{
  "n_layer": 13,
  "n_head": 5,
  "head_dim": 64,
  "norm_place": "pre",
  "rope_fraction": 0.75,
  "qk_norm": false,
  "bias": "none",
  "init_std_down": 0.00306,
  "warmup_steps": 284,
  "decay_shape": "linear"
}
Each number is 200 + 20 x the weight over its row's rms, rounded and kept within 0 to 999. Layers, rows and columns count from 0. The size before them is the row's rms in percent of the matrix's.

# layer 10 MLP down (transposed), 1600x320, rms 0.102, rows 163-172, columns 0-159
094,231,204,185,193,238,204,175,206,228,229,208,188,184,183,194,173,212,189,194,218,172,209,196,235,156,239,181,235,239,211,201,224,220,213,154,208,169,207,197,170,208,201,196,202,214,198,212,181,178,229,181,214,196,179,204,182,199,262,199,221,198,198,171,165,222,216,212,212,208,229,193,214,171,213,197,217,176,249,197,196,175,191,198,203,212,171,163,199,204,197,225,212,206,216,243,202,199,224,203,220,175,197,183,183,214,188,217,148,184,174,190,179,217,196,176,206,216,205,185,218,203,213,196,199,206,202,213,205,231,182,211,216,194,192,188,185,237,180,255,186,166,188,178,165,213,212,207,206,214,217,201,166,205,171,172,180,133,195,202,223
096,177,190,181,168,183,225,188,159,232,187,222,211,171,200,204,192,208,183,221,195,187,205,193,212,205,220,169,184,206,204,206,215,193,199,194,192,191,170,199,217,206,202,190,187,186,203,208,240,199,202,236,187,215,181,202,177,221,155,172,186,219,192,199,186,219,175,214,205,205,196,180,188,190,190,194,181,226,170,243,193,203,193,201,238,182,224,172,194,183,174,228,188,211,193,178,223,217,221,202,180,167,194,172,216,189,213,215,174,210,209,193,180,172,188,178,199,195,180,229,227,250,177,205,183,189,187,215,216,211,194,198,200,240,225,197,189,193,217,229,193,182,195,244,162,190,176,201,185,202,186,171,192,182,217,168,205,200,228,188,218
099,185,213,167,189,141,192,190,162,193,188,217,182,215,205,234,157,175,181,226,198,187,190,191,205,172,197,201,207,207,201,175,177,205,218,198,181,216,202,195,222,179,187,214,191,206,189,201,179,223,216,224,218,178,185,191,183,198,220,206,183,177,183,207,199,181,199,177,192,198,199,156,174,218,188,240,230,196,210,219,182,179,189,201,216,172,183,214,195,188,210,201,201,194,170,206,206,207,217,213,206,197,189,211,183,205,180,210,201,192,182,168,211,213,193,169,214,223,205,191,234,188,186,228,207,172,210,188,208,178,231,184,217,193,218,158,181,183,243,212,210,198,210,194,227,180,189,204,198,212,200,237,198,186,219,215,225,191,192,171,245
095,195,174,210,220,201,200,180,230,190,209,182,216,200,184,200,232,183,201,241,208,210,224,180,181,221,236,172,209,185,181,217,194,222,198,203,208,210,208,193,213,215,202,188,209,204,207,213,178,184,160,202,200,188,185,183,226,208,191,224,183,184,172,217,186,214,192,203,226,209,178,211,154,173,150,233,217,183,224,193,219,182,187,183,200,216,207,220,186,216,151,179,181,187,188,208,198,203,207,215,180,197,192,209,149,247,223,243,183,216,208,176,210,187,242,215,199,204,220,190,231,230,203,168,207,200,185,210,209,189,187,203,166,199,165,211,194,209,218,203,191,228,211,210,223,187,193,187,213,155,194,186,204,205,205,180,165,209,190,165,233
095,216,219,200,194,169,215,243,196,197,244,145,201,220,185,216,223,221,181,212,189,177,218,187,211,205,151,216,164,206,227,204,212,170,223,182,199,200,182,184,184,179,182,200,170,210,206,195,189,193,194,199,207,208,207,183,218,188,214,155,211,187,240,212,187,213,205,205,177,225,170,214,184,213,211,207,194,225,216,176,212,203,216,223,163,159,187,161,178,214,198,192,197,237,225,196,205,161,215,195,226,199,211,182,215,174,205,192,179,215,191,186,198,232,194,187,176,196,202,158,196,183,232,212,176,218,183,212,198,214,210,205,205,170,186,206,182,273,197,226,210,187,156,195,207,217,185,218,205,223,190,206,215,206,168,202,192,204,238,180,188
096,207,184,186,210,219,237,150,265,184,211,218,238,211,209,216,199,187,190,181,247,196,243,163,231,235,177,191,194,176,176,211,196,173,205,206,204,202,216,197,216,209,198,188,210,196,236,204,225,186,192,214,186,205,206,228,217,219,198,169,196,184,193,232,197,209,206,220,184,176,190,220,195,201,202,201,165,232,218,167,212,199,172,222,189,210,203,193,246,203,219,216,194,195,181,195,207,230,213,189,221,214,214,199,184,156,210,206,157,193,181,183,207,205,201,202,198,186,196,179,195,212,225,210,206,221,177,168,172,175,164,156,186,194,194,199,218,228,197,204,205,167,190,185,175,202,185,183,189,208,210,201,168,188,234,210,176,204,186,174,196
113,206,239,213,215,224,196,220,198,210,189,192,199,214,196,200,196,174,194,175,245,215,185,203,185,174,189,214,168,161,205,211,192,190,220,187,191,195,200,191,178,244,208,171,192,215,204,195,220,221,219,174,212,214,207,174,202,195,183,241,194,209,174,162,229,212,203,215,194,237,191,224,239,166,180,192,184,213,192,176,251,210,194,215,198,220,224,183,187,184,182,208,215,166,196,191,157,209,207,211,193,210,208,200,221,203,189,129,209,185,212,240,203,167,187,217,175,179,218,193,223,213,238,203,228,203,195,219,203,211,215,198,185,188,183,220,215,201,198,216,201,211,222,187,178,207,185,204,184,164,184,207,222,198,206,235,206,246,182,175,207
098,173,189,247,190,198,177,163,287,224,208,197,192,209,227,189,200,201,190,188,222,175,244,194,194,200,214,204,217,169,197,226,224,153,199,211,194,215,201,215,183,200,182,227,183,199,200,190,210,187,208,216,187,220,221,199,196,187,183,178,185,204,192,184,200,211,167,189,204,156,170,181,183,203,195,225,223,217,204,214,196,216,197,200,212,265,239,213,210,206,205,198,217,196,219,222,203,235,226,203,196,207,182,212,206,200,235,230,235,175,199,185,187,196,189,199,217,218,238,161,223,210,228,199,187,193,204,201,211,205,167,181,220,175,198,199,189,210,198,183,217,178,210,196,209,237,220,169,162,186,193,194,163,173,167,223,177,186,194,212,172
113,200,183,176,203,175,220,197,144,156,198,184,193,171,216,191,203,194,189,203,219,193,216,179,232,238,212,179,213,235,176,202,179,193,206,209,208,186,209,228,235,204,206,178,211,205,199,216,183,194,172,233,196,175,197,221,193,218,216,168,185,177,167,211,164,215,200,184,179,193,195,174,186,219,273,217,207,195,208,220,218,172,217,215,209,216,223,223,243,175,186,162,230,201,221,193,204,203,218,188,221,213,198,184,198,182,222,210,172,175,190,204,212,235,207,234,183,183,184,193,216,187,231,219,184,180,188,160,213,197,198,207,225,208,202,201,217,214,217,178,206,190,195,197,215,193,167,215,160,174,192,176,198,196,162,202,219,193,218,180,172
088,212,191,200,197,204,222,204,269,255,205,223,199,215,211,221,188,181,213,238,192,202,202,159,228,199,232,224,167,198,180,192,219,195,208,210,216,216,213,177,168,216,165,215,192,198,191,190,182,179,223,179,213,214,140,177,206,207,198,222,227,170,213,177,219,211,225,183,214,204,182,206,203,164,215,191,192,198,215,204,208,181,192,187,183,220,222,198,198,153,178,221,185,184,195,191,168,205,200,187,172,207,188,222,246,214,226,199,199,179,156,203,189,199,222,195,211,201,207,205,171,227,205,180,210,195,226,190,210,190,183,227,205,192,226,221,190,190,202,198,188,200,214,204,218,205,220,204,225,181,206,211,255,179,248,193,180,192,223,200,245
# layer 10 MLP up, 1600x320, rms 0.101, rows 164-173, columns 0-159
092,183,206,196,222,184,187,237,198,193,210,199,217,201,191,220,181,209,224,196,219,219,225,190,195,207,222,214,196,172,169,191,187,218,227,153,195,205,179,209,158,187,191,222,206,169,207,217,181,199,163,183,209,206,203,196,202,214,245,218,188,222,189,161,222,199,192,166,172,230,196,200,172,200,192,191,213,239,211,194,197,190,202,207,181,189,184,197,201,203,192,226,200,206,164,191,233,191,197,189,181,209,206,191,188,190,206,196,181,215,221,212,208,248,150,215,203,225,215,196,178,178,214,199,164,184,208,178,191,214,206,186,186,171,233,177,148,180,207,199,217,209,228,184,201,176,215,228,213,195,190,185,202,212,220,215,227,190,212,191,212
096,224,160,216,194,189,193,227,193,200,202,165,199,210,233,178,235,208,169,186,218,236,215,209,224,205,205,232,157,190,213,210,191,186,204,199,194,197,180,205,181,226,240,207,210,214,226,197,198,202,180,203,192,174,199,198,162,191,217,215,196,204,184,172,194,168,183,193,200,186,194,209,231,215,234,204,108,195,205,183,259,212,174,182,185,177,239,173,202,159,200,187,222,194,222,199,225,183,200,177,201,172,219,183,208,193,197,175,196,218,222,204,189,173,244,194,195,209,213,218,171,198,175,200,207,176,214,197,185,214,175,200,206,213,218,236,205,240,206,220,163,224,197,216,232,183,177,203,184,195,192,156,199,236,181,198,178,216,214,181,186
099,190,149,176,190,188,202,191,216,192,176,211,198,225,210,206,191,214,181,181,190,201,226,208,247,207,203,191,247,199,224,178,170,207,211,184,182,217,224,183,187,237,207,211,193,182,198,204,214,206,194,203,230,183,222,227,200,199,223,192,138,213,162,219,203,157,206,194,157,175,207,210,219,236,214,181,194,222,192,191,186,196,194,196,210,195,204,152,188,201,228,215,210,209,209,200,197,202,230,186,188,207,206,165,185,217,197,230,220,210,195,218,223,208,166,195,181,194,164,199,174,173,191,234,188,219,216,203,234,164,187,214,224,226,199,221,203,174,209,246,195,186,221,206,176,199,195,180,194,209,219,236,197,206,205,197,198,198,216,202,219
099,162,152,209,170,200,169,206,198,218,193,200,179,183,237,225,222,225,190,190,192,184,194,170,217,191,175,187,217,216,183,225,204,200,186,189,200,191,258,220,210,192,199,180,191,152,245,228,171,198,185,218,187,220,183,203,145,207,197,223,193,194,163,213,222,183,189,203,209,220,187,193,230,201,201,186,188,211,192,209,183,203,163,185,199,201,189,173,197,162,202,180,199,196,170,193,239,233,213,213,147,168,161,169,247,169,177,206,183,207,178,205,149,162,187,181,214,239,211,183,209,195,199,222,217,187,214,217,214,208,197,172,201,249,196,216,194,220,201,219,209,203,207,218,214,189,211,221,203,193,206,158,220,215,203,227,211,205,197,194,204
103,192,234,213,187,202,207,231,163,210,207,216,204,191,191,255,177,210,147,196,202,209,197,216,201,197,208,223,171,211,210,218,194,212,189,180,223,195,190,188,216,210,176,208,244,202,191,206,217,217,205,219,194,208,217,204,157,192,199,231,193,253,218,198,222,191,179,185,192,178,208,164,200,197,225,208,180,230,189,230,210,178,200,187,210,194,206,190,191,190,213,188,223,188,219,221,177,171,216,195,217,200,165,178,182,195,188,185,186,217,172,186,230,204,176,180,155,188,201,200,199,202,207,219,183,159,197,204,192,195,205,219,239,252,209,161,184,210,239,161,214,205,202,203,184,218,237,165,195,182,207,206,225,189,217,158,179,211,210,190,208
111,192,206,180,173,202,238,235,150,197,208,231,221,191,215,219,192,235,217,195,207,198,190,191,207,217,175,216,165,192,235,221,172,211,221,202,144,172,172,206,194,243,179,226,192,230,223,181,193,227,202,191,189,195,238,216,189,166,215,237,201,234,222,244,194,190,199,212,177,189,212,175,191,198,187,203,208,180,168,202,212,153,187,209,214,165,192,191,183,178,183,196,207,220,211,203,221,184,221,212,168,196,198,193,193,176,198,238,179,176,143,214,184,195,199,193,221,166,173,228,230,221,208,259,181,179,185,211,196,189,170,213,185,170,209,194,188,206,186,211,190,198,220,192,178,184,215,180,211,177,222,168,182,182,201,224,191,188,219,228,231
103,198,208,184,194,199,209,205,195,222,212,229,196,226,219,247,160,220,158,202,219,215,192,199,186,224,206,193,170,171,222,197,198,183,192,189,188,234,217,187,191,223,189,214,216,164,224,209,191,201,163,208,201,192,175,189,218,170,220,204,196,178,153,174,187,181,220,221,193,191,207,168,199,144,250,208,202,231,216,201,183,194,178,200,214,206,201,175,173,204,196,196,219,181,193,230,218,182,243,188,197,170,177,184,216,209,215,203,189,180,183,182,235,189,147,193,161,227,176,227,218,156,224,190,220,207,197,227,171,174,194,166,201,207,207,214,150,175,212,193,220,213,195,195,156,189,204,204,209,191,210,166,222,181,200,211,197,189,238,215,198
112,167,230,198,201,199,205,163,171,209,189,196,187,191,227,193,202,190,189,182,183,185,200,214,209,206,224,198,184,243,188,197,187,185,213,160,216,182,201,206,169,205,184,179,215,165,199,189,222,236,201,176,203,219,205,199,206,192,210,239,197,190,164,203,179,180,202,180,215,207,208,162,173,182,223,208,193,214,181,206,167,186,217,199,185,198,242,173,227,204,215,210,216,178,211,196,220,224,198,194,213,190,206,194,200,210,203,213,202,213,171,205,185,194,165,194,164,203,190,201,216,207,203,180,210,183,214,203,227,193,246,149,187,230,212,176,223,193,195,193,189,186,198,206,224,214,195,156,212,211,199,159,203,201,225,191,156,183,191,158,246
097,205,210,182,197,185,178,240,197,204,187,186,191,188,183,208,210,235,188,206,221,184,200,243,220,211,226,210,211,192,195,234,160,192,180,196,224,179,173,204,210,199,232,244,228,178,194,235,212,213,171,239,170,211,202,194,217,189,205,233,205,199,170,183,186,168,212,187,173,202,194,223,183,182,176,201,165,234,187,187,192,176,174,206,194,201,188,185,221,247,213,194,175,186,168,219,228,198,190,232,188,216,213,167,186,193,205,193,241,191,189,174,228,209,180,184,187,201,174,221,219,186,220,206,211,210,218,208,205,202,215,188,211,197,201,220,177,155,189,200,200,174,195,192,202,185,183,221,181,239,225,197,165,178,201,174,203,197,210,210,178
101,192,195,196,187,168,209,192,209,201,199,188,204,217,181,217,184,233,186,198,253,233,180,169,229,212,186,185,200,179,177,189,173,192,232,181,200,235,203,190,191,191,206,186,207,177,187,217,239,198,196,197,190,238,199,194,202,183,189,207,189,195,183,217,235,227,198,217,201,189,229,205,192,161,227,226,174,223,169,204,193,209,180,203,195,153,207,181,207,152,192,249,223,146,232,216,232,187,186,171,240,190,192,212,264,204,171,161,202,213,177,220,191,191,203,191,180,202,183,211,218,166,198,157,190,218,208,187,204,183,222,221,164,211,213,195,192,203,208,174,251,222,195,218,222,201,173,212,186,225,217,219,208,187,194,209,197,209,214,222,207